python train.py --hidden_act="swiglu" --norm_eps=1e-05 --rope_theta=10000.0 --attn_scale=0.125 --init="uniform" --init_std_o=0.0 --learning_rate=0.000605 --beta2=0.98 --weight_decay=0.1 --warmup_steps=215 --max_steps=8301
Each number is 50 + 15 x the weight over the matrix's rms, rounded and kept within 0 to 99. Layers, rows and columns count from 0.

# q: layer 5 attention query, 768x768, rms 0.0317, rows 311-319,375-383,439-447,503-511, columns 384-447
# k: layer 5 attention key, 192x768, rms 0.0284, rows 119-127, columns 384-447
# v: layer 5 attention value, 192x768, rms 0.026, rows 64-75, columns 384-447
# o: layer 5 attention output (transposed), 768x768, rms 0.0248, rows 256-267,320-331,384-395,448-459, columns 384-447
q311:37 28 34 42 34 36 53 36 44 76 43 33 40 58 52 35 48 50 73 50 51 46 58 36 60 28 51 51 39 35 69 73 68 38 41 44 50 29 48 63 63 55 51 51 71 73 21 55 39 26 30 65 62 28 45 43 44 29 78 47 78 31 42 21
q375:30 31 33 44 48 70 23 35 68 62 41 66 58 44 45 54 44 27 47 47 29 62 71 35 61 38 55 37 36 57 23 46 73 14 35 50 39 64 61 70 46 72 48 67 42 64 53 61 36 46 34 70 66 54 57 43 53 42 45 58 26 51 66 38
q439:54 50 43 69 28 60 43 62 59 54 48 48 53 47 59 50 33 73 47 55 26 69 62 52 61 53 43 55 79 50 49 45 45 64 88 52 40 42 75 66 37 81 40 59 66 61 35 47 36 70 47 76 41 57 51 31 48 32 61 44 67 59 54 28
q503:62 47 47 60 26 74 52 55 37 71 44 51 59 61 52 39 34 82 33 33 43 64 63 45 52 34 54 55 34 28 44 51 52 37 42 43 72 37 62 38 43 70 56 53 44 49 26 41 50 45 72 46 42 51 55 51 36 50 50 45 61 37 62 70
k119:56 51 55 50 39 39 28 54 44 26 44 73 32 52 33 55 67 48 87 65 64 50 64 31 50 40 70 50 72 62 38 59 49 42 45 54 42 44 54 48 72 46 42 45 51 17 47 46 68 62 53 36 41 46 47 60 40 68 57 41 63 43 47 26
q312:58 31 37 28 54 60 54 64 67 79 35 49 30 48 71 79 65 64 53 56 40 58 48 40 39 42 54 51 36 57 38 76 74 36 56 70 61 56 34 46 55 25 40 45 45 54 52 66 73 47 33 71 26 43 64 74 27 47 60 47 16 50 27 48
q376:73 33 47 56 36 37 66 36 40 25 37 51 58 35 48 38 52 47 65 34 33 47 62 48 73 76 50 53 33 61 65 53 38 65 74 47 47 27 27 41 45 40 39 29 30 39 63 61 56 54 37 42 41 38 41 39 47 70 26 32 37 63 50 55
q440:14 53 25 58 54 25 36 64 50 13 59 36 75 40 42 33 56 36 32 41 38 31 75 56 64 65 77 41 62 29 59 66 50 77 50 61 41 31 60 09 40 49 51 47 65 59 52 44 31 51 51 42 60 35 49 45 72 51 44 47 42 73 86 74
q504:62 47 33 49 41 43 51 54 39 45 49 51 42 61 59 76 47 57 49 43 51 33 51 28 33 03 54 59 37 50 81 68 34 86 61 10 49 73 43 34 18 39 32 44 62 29 50 67 37 27 61 68 54 52 69 47 36 52 27 70 39 39 71 90
k120:68 40 60 33 55 79 45 25 32 74 60 46 54 50 39 35 79 55 54 64 44 51 58 64 84 58 66 53 63 42 41 44 46 27 31 82 50 49 43 39 55 48 68 49 56 50 51 40 38 50 62 27 25 42 48 71 56 44 63 46 74 46 68 51
q313:30 42 55 76 64 41 41 48 24 48 49 43 29 44 82 54 70 11 22 40 62 50 48 58 46 31 61 21 31 48 50 56 44 75 63 59 39 61 47 60 45 76 54 22 57 65 67 47 40 36 60 47 46 37 36 69 48 55 67 54 28 55 65 64
q377:52 49 42 53 25 56 27 61 37 57 54 71 76 35 40 30 43 49 23 47 51 53 77 80 46 61 70 46 56 59 46 38 23 76 58 44 68 47 69 52 42 78 50 32 50 31 76 36 42 42 61 33 18 33 00 20 68 31 77 65 41 52 76 58
q441:00 45 47 43 56 48 34 56 37 65 74 59 57 63 60 26 38 25 19 51 37 15 48 59 30 31 56 47 59 40 37 72 53 55 32 82 66 81 62 54 47 22 56 76 56 67 73 49 41 43 60 41 62 43 49 54 70 49 33 47 35 55 56 40
q505:27 34 43 31 29 64 77 50 18 35 46 43 57 54 51 42 55 54 51 73 81 44 58 46 62 45 86 21 37 47 36 69 43 49 43 29 38 65 67 41 52 81 41 42 17 66 71 59 76 26 50 32 66 60 38 53 37 86 42 49 60 62 46 60
k121:48 50 76 57 55 33 34 57 57 23 48 41 49 58 61 39 52 46 48 38 68 50 73 45 53 52 91 45 41 38 25 59 33 57 49 57 34 44 53 47 31 50 48 41 51 51 45 44 28 50 41 55 55 45 72 60 57 63 47 43 50 55 34 15
q314:50 51 67 74 30 29 42 52 80 55 33 23 38 00 71 90 78 38 42 37 25 83 37 77 74 28 22 28 30 82 41 41 27 99 56 82 33 65 49 96 27 63 35 41 67 56 26 41 41 66 60 61 28 27 60 38 22 36 41 72 52 79 46 67
q378:34 44 52 61 49 18 56 56 44 45 47 46 42 32 71 62 54 64 61 61 63 54 52 72 50 51 53 57 68 53 51 78 47 56 41 66 24 71 69 66 69 45 39 55 24 38 52 61 34 43 42 61 34 39 15 66 60 33 80 31 73 80 26 65
q442:31 56 46 21 33 45 67 37 53 54 48 48 39 81 76 78 66 95 65 70 12 29 68 19 32 38 31 78 36 33 45 63 83 39 73 55 45 82 24 46 78 50 60 80 71 41 28 39 51 45 56 48 56 51 67 44 60 54 47 58 48 40 11 50
q506:76 59 66 66 55 57 26 63 37 78 38 39 58 18 46 62 40 57 40 23 42 64 49 48 43 16 77 33 59 74 33 82 48 97 70 00 43 69 80 58 38 80 57 17 43 66 55 41 37 45 54 73 44 55 55 57 58 72 47 56 39 56 50 50
k122:71 48 45 61 44 64 47 32 34 61 70 59 60 62 45 61 36 87 42 46 50 50 32 40 36 64 28 45 36 45 46 68 34 52 76 35 75 76 44 18 73 38 34 51 39 54 73 39 54 45 53 66 31 47 47 33 40 52 58 34 47 36 59 61
q315:76 81 30 54 46 52 24 63 39 57 72 21 51 60 80 47 38 32 35 46 46 50 62 59 57 70 57 56 62 62 39 59 68 62 22 66 48 65 51 80 61 41 60 48 51 49 34 63 47 43 23 36 66 45 45 48 78 31 63 63 67 59 72 41
q379:18 53 59 57 40 53 43 36 67 64 34 54 32 56 46 53 33 25 53 68 65 53 58 59 50 54 53 53 43 52 70 60 73 18 44 37 46 72 48 58 55 39 58 57 65 51 67 54 38 16 68 62 33 28 36 47 54 55 63 79 54 29 35 24
q443:59 47 58 50 59 52 59 40 28 67 57 46 59 58 64 69 51 40 56 72 63 39 64 46 40 37 49 60 49 44 55 49 51 46 40 51 57 38 60 51 42 35 44 51 44 30 53 47 33 50 64 41 37 48 69 56 73 72 44 49 66 58 42 39
q507:59 44 32 59 52 58 53 62 58 71 28 40 58 51 70 21 60 34 48 48 48 43 56 55 57 56 59 42 57 50 39 71 65 43 28 35 29 37 52 61 37 37 35 53 58 20 56 32 60 37 00 48 39 47 64 41 40 29 51 60 43 60 47 47
k123:37 59 40 63 60 48 44 74 63 52 63 51 37 53 40 68 66 60 51 67 42 48 54 68 11 52 60 30 62 48 38 40 48 47 41 84 26 66 48 23 72 57 34 47 63 63 53 53 56 34 41 60 48 49 45 44 48 40 59 63 31 48 51 74
q316:53 65 41 45 72 71 62 61 85 68 26 43 34 55 59 31 53 71 70 61 53 21 44 30 52 55 41 32 40 40 63 51 47 52 88 40 05 62 43 70 61 46 66 52 57 53 67 46 30 28 58 43 72 58 41 59 66 62 65 44 29 60 62 41
q380:49 44 57 41 49 56 58 57 29 42 53 62 54 53 65 42 43 21 28 62 42 52 46 43 41 42 51 56 36 63 30 49 25 66 58 48 42 63 35 39 47 33 60 44 55 68 61 71 50 55 47 57 46 26 52 59 54 60 59 57 48 61 53 47
q444:33 48 65 61 62 44 47 52 48 47 22 40 43 49 50 47 55 57 68 63 67 64 67 60 66 66 43 45 41 62 44 56 54 35 53 41 62 69 42 23 21 28 71 38 61 57 60 64 60 52 42 39 57 64 67 43 81 44 50 35 54 37 39 57
q508:49 59 81 67 35 51 61 36 56 64 46 41 21 52 58 53 74 51 53 16 56 40 21 38 79 52 31 54 37 53 87 39 42 48 54 60 62 66 52 33 61 52 79 35 55 55 55 76 25 52 42 45 45 43 28 49 50 69 56 54 48 56 52 54
k124:47 59 53 44 49 58 47 38 34 39 56 50 45 49 49 35 44 54 36 35 61 81 26 65 51 49 54 71 56 36 47 62 34 40 56 45 66 48 70 48 47 51 29 52 45 52 53 41 56 47 92 69 39 54 36 65 42 49 39 71 47 63 90 39
q317:60 71 46 43 57 54 41 74 32 48 49 68 67 61 46 44 52 68 49 52 59 27 53 44 58 31 50 44 44 39 70 59 48 43 41 32 56 33 79 38 36 41 39 57 52 69 52 45 76 32 77 59 56 74 81 51 87 90 48 48 61 52 14 57
q381:41 47 50 42 42 48 56 38 65 51 59 64 68 42 45 47 40 32 54 46 54 47 63 34 64 71 57 49 51 27 53 54 56 45 50 49 35 54 72 61 52 79 93 60 46 64 44 52 38 61 57 46 32 48 56 27 24 64 59 31 48 60 76 35
q445:32 36 40 49 36 53 39 70 34 86 71 56 99 62 53 35 44 33 47 67 74 48 58 51 49 61 53 55 72 21 43 64 32 27 20 39 50 54 70 44 43 63 56 74 55 51 24 63 40 42 50 10 39 38 73 37 48 40 57 87 40 46 45 36
q509:63 70 58 54 44 52 51 45 30 17 55 62 21 41 37 29 13 77 36 32 38 65 46 79 44 46 41 41 61 58 55 55 63 55 41 49 56 48 70 38 62 47 47 48 68 51 38 40 63 64 73 62 45 38 48 67 70 64 55 59 59 49 31 36
k125:29 50 60 55 75 28 61 68 56 45 53 56 45 45 38 49 58 53 35 52 60 42 50 56 41 55 41 42 57 61 43 49 69 14 56 52 30 71 19 41 50 58 56 50 44 41 65 55 39 69 49 54 41 70 52 41 21 62 48 45 65 59 66 31
q318:49 43 68 76 64 65 36 63 36 68 70 51 14 52 87 56 52 49 53 68 44 36 58 69 49 40 74 61 67 44 39 33 70 55 47 56 53 96 72 52 38 47 34 84 49 39 66 41 46 23 69 55 52 58 60 45 40 36 37 48 64 80 51 75
q382:28 70 62 56 75 47 22 27 54 60 52 58 31 63 56 42 36 42 75 41 46 31 56 45 25 36 48 64 74 37 45 36 39 55 18 45 61 51 29 60 59 48 49 68 37 57 60 58 29 17 55 50 75 45 76 47 63 47 01 42 33 60 00 60
q446:53 48 45 64 66 52 68 52 66 12 19 72 60 13 21 44 33 62 51 16 30 87 63 68 62 54 51 16 82 99 53 32 09 69 87 45 48 05 38 57 40 45 27 00 65 84 75 35 46 62 36 60 44 36 13 30 54 60 66 60 52 31 59 47
q510:65 30 77 39 77 39 21 51 37 86 73 35 36 38 62 42 56 57 45 57 74 26 64 57 38 41 99 51 43 72 48 70 44 76 75 31 70 72 70 75 37 46 28 53 50 52 84 61 68 00 60 23 43 52 49 42 55 28 26 49 48 67 56 54
k126:74 69 54 54 53 60 47 55 23 73 58 51 58 50 62 10 54 64 60 63 65 62 59 37 50 30 75 59 34 32 61 21 56 60 61 39 44 41 58 44 57 64 56 63 34 64 55 61 47 43 37 59 18 71 58 87 47 50 49 57 90 58 75 55
q319:10 45 30 42 70 60 41 50 71 63 31 46 58 69 04 64 54 56 44 26 61 64 40 36 45 65 42 56 45 57 61 68 40 43 58 42 45 13 22 29 55 55 36 32 44 46 65 57 42 41 15 13 48 53 54 35 72 65 60 43 45 31 52 51
q383:58 59 29 54 10 45 59 50 43 58 32 58 62 56 51 46 51 49 56 71 46 39 76 58 76 34 42 58 49 55 54 10 70 52 69 55 31 36 77 57 57 69 39 56 36 21 32 30 62 64 36 56 42 66 29 47 35 54 58 42 32 87 76 55
q447:41 33 58 34 38 46 59 45 34 31 54 38 72 64 42 46 46 69 48 56 70 40 38 34 53 50 39 57 46 45 38 66 77 22 49 25 40 78 58 67 73 37 53 51 48 28 34 25 52 52 41 52 43 73 94 56 38 31 34 56 39 70 34 17
q511:46 48 64 52 49 52 52 84 51 42 70 61 62 29 54 50 67 47 54 19 37 63 23 49 45 43 51 54 47 54 57 24 41 37 20 61 79 46 16 53 71 62 61 44 33 49 50 50 44 67 39 49 64 41 46 33 59 55 56 41 58 35 79 59
k127:46 30 47 45 43 62 57 57 60 39 37 43 52 61 55 61 55 49 58 40 47 41 38 63 43 68 00 47 61 36 42 63 73 46 29 36 66 61 31 27 54 46 81 62 38 39 29 76 51 58 83 28 67 29 61 25 57 48 40 50 25 58 49 61
v64:49 16 50 16 68 29 57 85 27 63 84 51 52 34 31 58 47 63 35 54 52 54 46 50 60 51 52 77 37 44 57 73 38 59 52 48 71 49 78 64 43 66 47 65 46 62 49 52 58 30 78 06 38 30 50 44 41 40 30 64 53 43 71 92
o256:34 58 52 39 37 68 68 59 62 50 46 67 64 54 32 41 47 49 57 50 33 38 28 31 67 43 60 56 69 46 38 65 55 30 44 54 53 81 52 46 51 61 47 44 63 69 51 48 10 53 62 51 32 53 40 75 50 64 71 28 30 62 38 26
o320:32 82 46 76 48 68 78 56 57 44 62 46 63 71 43 60 56 54 39 23 61 52 62 32 44 61 70 47 56 40 74 44 38 46 43 42 50 58 64 45 55 54 74 24 45 52 82 55 26 71 54 38 29 71 42 72 38 51 53 62 33 46 37 42
o384:37 80 30 58 50 46 65 35 59 21 55 27 71 61 28 40 29 52 50 29 59 43 49 30 82 65 59 52 44 54 41 45 65 55 56 36 39 79 80 38 40 53 61 42 43 58 51 53 44 48 66 42 31 79 53 66 45 44 48 57 46 28 47 47
o448:32 42 55 44 35 50 67 37 42 37 45 48 57 48 53 41 62 66 69 58 56 66 66 45 65 33 31 54 58 57 33 60 41 55 52 57 45 81 64 57 60 39 43 46 60 23 74 25 36 53 86 41 37 50 61 35 37 39 30 42 29 64 59 71
v65:52 12 74 65 31 59 77 46 53 65 87 62 58 36 57 58 35 52 45 33 67 41 41 66 69 34 49 45 41 46 53 19 12 60 65 45 46 42 52 69 54 43 46 56 34 42 58 50 64 63 55 49 35 48 42 63 50 53 62 44 80 39 37 49
o257:38 47 30 68 42 52 34 44 53 37 43 36 34 42 62 71 71 79 32 66 47 17 34 42 57 44 81 34 56 49 58 49 41 49 64 51 74 53 35 31 64 42 33 78 41 41 46 48 38 51 51 62 37 50 40 60 32 46 56 31 18 44 25 43
o321:47 61 40 51 21 70 49 41 37 43 59 53 26 41 53 32 31 35 57 49 56 63 37 55 63 46 21 52 55 49 67 27 28 57 62 15 55 56 28 49 42 47 53 61 41 42 47 59 57 54 37 20 24 43 44 46 26 44 35 33 62 38 47 39
o385:68 60 35 70 42 51 23 54 41 37 58 52 34 60 68 50 32 51 52 44 52 40 45 67 51 51 61 62 65 34 77 55 30 49 74 40 80 39 35 48 45 45 53 71 40 62 77 61 45 51 53 69 50 45 45 49 42 39 46 44 27 49 40 48
o449:64 39 38 50 34 61 46 39 51 33 63 48 55 36 42 57 68 68 47 72 60 29 37 48 59 47 57 34 56 77 38 80 39 59 59 32 62 62 67 55 64 49 37 71 47 36 70 35 35 38 44 61 55 29 30 50 43 66 46 36 43 66 50 39
v66:74 87 66 69 56 42 18 66 44 22 58 44 37 52 57 56 73 53 66 28 48 55 49 52 79 84 48 36 63 51 37 65 73 49 46 48 64 44 36 43 02 52 50 37 54 74 41 46 39 48 67 46 74 63 46 60 56 79 53 48 58 35 46 35
o258:45 80 51 36 39 45 70 50 52 52 42 55 43 45 53 51 67 80 33 38 47 31 58 33 53 29 70 51 49 65 50 32 34 31 59 46 52 47 43 33 53 53 46 59 45 33 23 48 40 43 44 40 40 39 38 39 28 52 50 40 62 61 68 71
o322:74 54 33 60 60 51 59 35 45 28 74 71 46 65 61 35 79 50 33 42 41 44 85 48 47 40 13 63 32 73 44 44 64 40 74 49 51 56 25 30 63 73 18 56 46 48 40 57 66 63 32 44 58 33 48 57 61 65 67 36 70 30 49 61
o386:78 58 52 64 53 39 57 68 32 39 70 66 53 71 47 28 80 39 30 44 50 24 55 56 60 29 36 49 48 43 47 53 38 37 53 56 45 49 24 39 48 60 30 59 57 66 38 56 61 31 33 46 75 30 47 47 55 79 61 48 48 57 50 67
o450:56 47 52 26 41 31 43 44 39 48 47 36 32 18 52 64 54 58 29 64 26 45 66 28 60 35 71 57 38 66 59 39 57 30 38 59 49 70 49 56 51 36 64 57 25 52 53 28 43 30 66 45 23 40 67 53 39 40 64 43 70 60 40 41
v67:33 72 47 28 43 40 52 67 52 73 54 57 69 71 44 38 47 38 30 29 60 12 66 69 39 51 45 62 56 42 32 56 56 28 50 42 49 42 49 63 61 29 34 62 58 82 59 63 38 39 22 43 45 68 17 34 54 37 23 54 64 62 38 38
o259:73 63 52 49 66 28 39 55 31 41 52 61 54 39 59 22 35 50 47 39 29 44 40 46 67 41 50 47 53 45 41 37 61 58 43 71 48 37 53 73 28 47 58 40 56 67 49 15 45 44 68 21 58 25 81 48 70 59 63 74 53 55 39 30
o323:76 66 68 54 71 38 59 36 64 70 62 21 31 42 96 88 75 28 41 55 65 70 51 26 46 41 42 58 28 65 36 45 54 59 49 67 48 42 23 50 36 33 51 42 72 49 37 63 24 22 33 31 40 35 39 29 30 37 47 68 30 43 12 55
o387:81 51 69 68 61 46 55 46 71 84 51 21 43 35 76 69 54 37 34 48 35 53 67 55 36 42 43 72 44 65 32 56 57 53 37 44 43 61 51 53 27 49 51 41 50 64 50 57 56 28 48 08 36 51 50 59 50 36 51 55 31 56 25 36
o451:50 65 40 47 60 51 36 57 35 55 42 42 41 32 35 15 71 38 34 44 32 46 57 83 31 38 55 55 51 46 59 24 57 67 54 66 58 32 57 35 37 52 47 15 69 58 55 41 60 58 74 69 51 65 84 47 62 54 54 66 67 34 55 49
v68:73 41 13 28 67 56 72 50 50 48 29 46 48 45 32 41 36 57 52 57 39 54 54 55 46 87 56 63 83 51 57 61 62 50 57 49 61 20 38 60 39 54 53 35 52 67 69 46 45 49 42 79 47 62 70 48 48 49 04 26 27 47 54 66
o260:51 57 39 48 35 50 62 56 67 54 49 49 67 36 88 56 51 61 62 47 57 61 46 81 48 38 53 57 43 72 57 67 46 42 51 47 51 54 68 63 62 60 65 42 61 38 50 70 11 49 47 11 17 45 32 70 40 51 60 29 64 41 57 58
o324:81 37 23 32 47 87 47 45 43 43 39 32 70 92 26 45 52 76 52 21 66 49 53 89 97 47 55 48 69 47 55 46 46 47 55 72 38 53 85 54 36 60 58 66 70 27 70 74 45 68 61 44 51 54 56 40 55 30 33 33 55 47 74 32
o388:63 46 47 53 51 66 44 48 61 46 56 57 72 73 73 50 52 66 69 31 47 47 51 78 86 51 46 57 58 53 48 42 42 40 55 57 42 66 61 54 55 79 47 58 64 39 46 58 43 60 54 39 48 56 32 14 64 48 33 19 59 48 49 33
o452:55 71 48 43 68 51 59 66 39 54 49 50 67 49 75 74 65 58 58 57 54 36 68 42 51 46 59 46 48 43 39 65 46 35 65 36 45 40 20 57 54 47 55 77 37 47 22 80 44 65 42 10 37 38 38 52 69 53 45 49 56 59 51 45
v69:45 55 83 60 55 53 43 28 36 25 52 17 35 52 62 53 72 51 67 70 55 76 41 37 45 73 38 58 39 53 38 45 51 59 75 47 39 51 33 70 24 70 44 46 24 51 52 58 52 64 47 65 44 69 42 72 45 48 30 50 33 62 41 60
o261:49 57 51 65 45 77 39 58 63 52 38 66 65 45 46 69 43 54 34 46 59 53 41 61 47 52 46 43 85 41 52 75 44 52 20 58 39 61 38 56 51 64 62 51 58 24 47 73 28 54 20 54 61 56 29 43 37 58 55 49 79 73 31 68
o325:69 58 54 36 48 49 31 38 74 26 57 65 37 44 31 38 62 63 60 47 37 89 36 58 66 30 34 54 30 41 17 46 46 63 56 65 79 38 55 52 41 45 52 62 55 67 71 59 45 51 61 44 60 62 50 52 56 52 28 40 63 59 44 59
o389:44 59 54 49 58 54 33 25 78 25 61 42 62 75 56 52 69 77 51 33 28 46 38 47 79 43 53 48 57 15 18 43 65 56 42 53 81 27 44 54 42 53 69 67 56 35 56 35 04 80 70 59 87 63 48 47 45 47 61 31 39 65 32 62
o453:76 46 50 58 21 70 44 92 64 36 41 74 62 47 45 52 44 35 28 60 52 26 14 40 69 57 45 39 49 58 47 57 52 33 49 42 01 54 52 49 56 59 53 63 52 40 32 48 43 66 00 48 49 32 18 45 36 61 59 69 71 60 50 54
v70:37 35 65 57 62 78 63 20 44 69 83 62 56 61 69 34 41 34 59 43 69 41 45 42 43 41 46 21 44 35 35 15 29 28 45 71 75 66 41 57 73 32 79 48 68 61 39 59 40 43 20 84 58 46 24 57 36 56 28 54 41 44 52 51
o262:49 51 56 27 50 31 62 42 42 45 58 37 53 51 36 67 67 59 43 69 46 55 72 42 42 61 76 62 46 47 59 42 40 53 32 26 52 57 53 47 48 38 37 16 48 70 62 42 63 64 54 43 44 37 46 43 54 30 33 48 72 42 86 52
o326:68 33 25 50 44 46 62 25 44 48 70 47 43 65 52 42 38 62 55 80 33 47 54 37 62 38 38 40 48 40 39 63 47 36 38 19 57 55 48 38 24 78 62 46 31 79 52 33 62 39 40 39 61 32 47 69 23 48 51 31 65 70 71 87
o390:51 62 51 37 44 53 52 12 66 59 43 50 51 68 61 53 44 56 23 87 39 57 36 63 19 58 28 48 36 20 38 45 30 31 40 20 65 67 80 39 28 58 66 41 44 66 66 51 52 82 20 56 33 42 32 54 43 30 70 51 48 53 77 66
o454:40 39 51 44 53 42 49 56 58 89 63 31 48 58 27 56 49 46 38 35 37 27 81 46 28 47 71 52 49 46 52 31 60 37 28 56 63 47 48 52 43 38 58 51 28 59 46 76 45 41 69 57 53 53 82 60 74 51 58 25 50 26 51 34
v71:33 44 60 66 40 69 39 61 65 54 41 47 53 48 31 67 20 40 64 31 27 43 38 51 60 71 46 53 51 34 56 37 46 43 56 72 50 37 15 34 52 39 86 56 91 22 38 58 52 50 60 26 34 39 37 55 55 40 67 51 26 42 69 59
o263:12 38 43 48 41 41 31 52 36 80 60 24 22 58 45 51 75 77 21 68 54 41 50 49 47 42 49 50 31 56 36 36 37 69 47 34 60 54 71 33 74 59 48 43 32 56 48 60 59 72 48 44 33 50 67 39 31 41 55 55 53 45 71 58
o327:22 07 34 03 33 34 33 43 54 36 44 00 41 81 41 59 44 86 66 26 14 51 70 53 40 49 43 51 71 25 51 27 67 32 75 67 48 38 59 56 70 64 45 38 43 79 71 67 55 63 59 40 67 47 58 56 57 36 40 34 41 45 54 48
o391:50 42 41 21 23 66 34 30 61 60 57 23 30 63 57 50 43 73 57 39 26 88 61 54 47 50 49 56 36 41 56 28 44 44 69 53 47 59 57 51 70 52 42 48 52 64 62 52 72 64 47 40 58 55 58 51 49 60 35 38 26 34 50 53
o455:55 67 62 45 35 44 52 60 39 53 70 44 20 31 28 56 68 68 46 64 54 65 38 59 65 57 41 49 36 62 41 55 40 72 49 34 79 41 64 41 59 60 54 43 42 39 51 39 33 54 59 45 35 51 39 54 43 61 56 50 73 56 62 40
v72:56 51 57 39 28 51 74 69 49 58 30 74 29 43 36 68 81 43 78 54 48 39 67 40 37 38 50 60 65 35 46 42 73 60 42 89 38 40 69 47 66 36 31 47 62 50 41 59 70 49 66 57 49 25 60 63 35 54 63 47 51 53 60 23
o264:34 57 48 53 59 56 48 49 28 63 58 29 37 44 60 63 26 48 35 49 41 45 65 40 47 38 36 68 32 41 55 55 55 50 52 26 45 39 56 35 46 59 59 36 54 60 59 49 51 44 38 41 63 46 69 47 39 51 46 63 68 58 77 81
o328:36 51 52 64 68 35 61 37 66 73 19 40 53 80 74 59 33 87 36 38 46 34 66 42 21 60 70 47 60 41 76 41 75 26 73 60 11 51 89 30 68 44 29 55 30 68 56 99 03 42 40 65 64 40 71 74 52 41 94 57 47 51 92 36
o392:52 57 57 61 49 53 52 14 37 67 66 54 48 47 54 43 19 54 19 47 53 64 65 37 65 40 68 51 55 68 44 52 38 36 58 46 34 66 77 43 50 52 38 16 42 89 59 53 45 39 35 61 52 53 65 61 18 61 56 38 83 58 96 55
o456:45 56 60 41 42 54 58 51 62 54 45 54 35 41 46 99 50 64 51 51 52 51 38 13 38 41 49 81 32 45 35 59 57 46 49 62 53 56 46 52 52 69 67 52 42 55 31 40 56 30 60 19 62 49 57 34 46 37 52 39 70 59 25 60
v73:41 40 77 38 31 69 62 66 37 66 45 50 27 41 43 36 54 44 33 38 29 45 55 43 68 34 56 46 71 36 32 35 35 36 45 77 20 72 54 70 44 28 35 41 48 50 39 58 49 54 63 67 80 51 60 37 50 37 72 62 34 36 31 19
o265:65 65 57 50 59 52 38 56 26 27 55 34 49 39 84 51 47 71 16 72 34 56 55 37 29 40 39 69 33 48 80 46 40 61 49 31 82 39 44 43 46 35 56 59 60 57 55 47 45 42 41 29 52 55 30 76 38 60 43 55 40 46 64 73
o329:40 61 31 44 58 44 61 50 55 75 26 44 47 65 49 43 35 85 49 50 54 83 60 45 44 51 83 38 80 60 65 50 60 08 53 44 34 67 74 65 63 57 40 42 34 55 55 50 35 40 31 20 46 88 49 38 72 57 41 48 51 47 87 43
o393:48 52 63 69 46 49 55 50 43 60 65 52 22 38 45 37 44 69 28 52 40 48 65 39 88 35 74 37 59 55 50 36 64 32 61 37 52 65 49 60 64 52 46 54 49 77 26 39 57 41 55 34 50 68 26 49 62 47 56 31 45 49 51 65
o457:60 49 62 56 69 56 42 67 43 49 54 54 60 39 75 87 57 55 50 56 43 50 31 26 54 58 46 47 50 57 59 62 59 52 45 40 56 49 34 56 57 59 74 82 44 49 41 66 68 40 57 38 68 49 50 56 47 47 52 48 35 60 57 53
v74:28 34 86 69 64 20 48 33 68 52 46 45 17 56 59 39 47 73 78 59 72 47 47 48 40 66 46 62 33 50 37 66 56 47 62 54 29 63 71 61 42 65 45 45 39 17 38 61 42 47 70 38 62 36 72 27 35 42 54 82 34 79 37 47
o266:65 55 47 45 52 62 54 75 51 41 54 67 80 43 16 40 43 52 75 25 66 44 54 41 66 59 76 50 83 63 40 51 45 69 64 30 49 53 33 80 36 54 64 79 31 58 30 57 64 09 55 39 39 51 48 62 58 60 51 23 44 54 26 40
o330:64 42 45 38 52 36 19 30 20 33 70 53 31 23 46 40 56 42 56 64 27 54 65 29 38 41 49 71 57 53 16 49 42 60 63 60 77 43 49 49 34 45 10 44 35 53 69 61 81 36 57 55 24 70 95 48 57 50 39 34 50 36 00 52
o394:31 45 42 57 65 41 49 33 66 23 42 29 44 47 35 40 30 55 84 47 38 44 50 29 46 64 49 79 52 46 46 57 29 69 46 41 46 40 66 62 34 38 37 85 52 34 60 41 63 47 55 62 42 64 98 55 27 52 44 48 31 25 27 47
o458:52 62 50 65 24 63 50 53 44 14 55 42 74 41 20 20 56 43 65 47 61 37 48 50 50 49 68 48 63 52 62 64 50 54 70 34 32 39 42 76 50 62 73 71 53 70 39 40 38 44 34 42 30 37 54 37 33 73 51 56 55 55 70 46
v75:55 66 80 46 77 41 47 47 33 52 40 52 54 35 41 60 55 66 58 42 30 54 33 31 46 47 50 48 29 64 31 72 43 37 40 46 59 61 48 68 32 80 30 51 52 55 44 55 59 54 53 32 60 71 65 50 24 50 54 48 57 75 42 43
o267:54 50 76 60 31 46 63 67 67 61 64 41 47 50 40 71 52 46 41 46 73 62 36 34 37 62 64 54 61 71 65 59 27 58 60 33 54 67 39 33 50 47 36 68 42 68 30 46 58 42 46 64 26 51 29 73 39 47 17 43 48 28 43 36
o331:64 57 22 06 36 56 56 78 28 45 66 57 70 19 19 38 60 63 39 54 47 43 54 50 75 39 22 48 52 51 38 58 32 66 57 65 33 77 49 52 58 41 28 43 63 18 53 23 89 29 52 47 25 60 45 53 55 57 13 59 64 29 43 53
o395:65 36 45 32 45 28 73 82 37 33 72 31 43 48 16 46 78 70 55 59 48 34 54 58 52 53 27 40 28 50 43 37 49 72 76 72 26 77 50 43 59 25 17 58 60 26 60 45 53 37 72 71 36 34 42 39 57 34 19 66 42 17 60 55
o459:47 34 52 79 34 47 50 47 49 65 52 48 65 49 32 48 37 28 41 42 79 50 54 45 44 68 59 55 61 62 51 57 45 55 63 47 37 61 58 53 46 55 65 69 51 57 43 60 61 24 30 30 33 29 45 45 53 56 34 57 33 73 51 51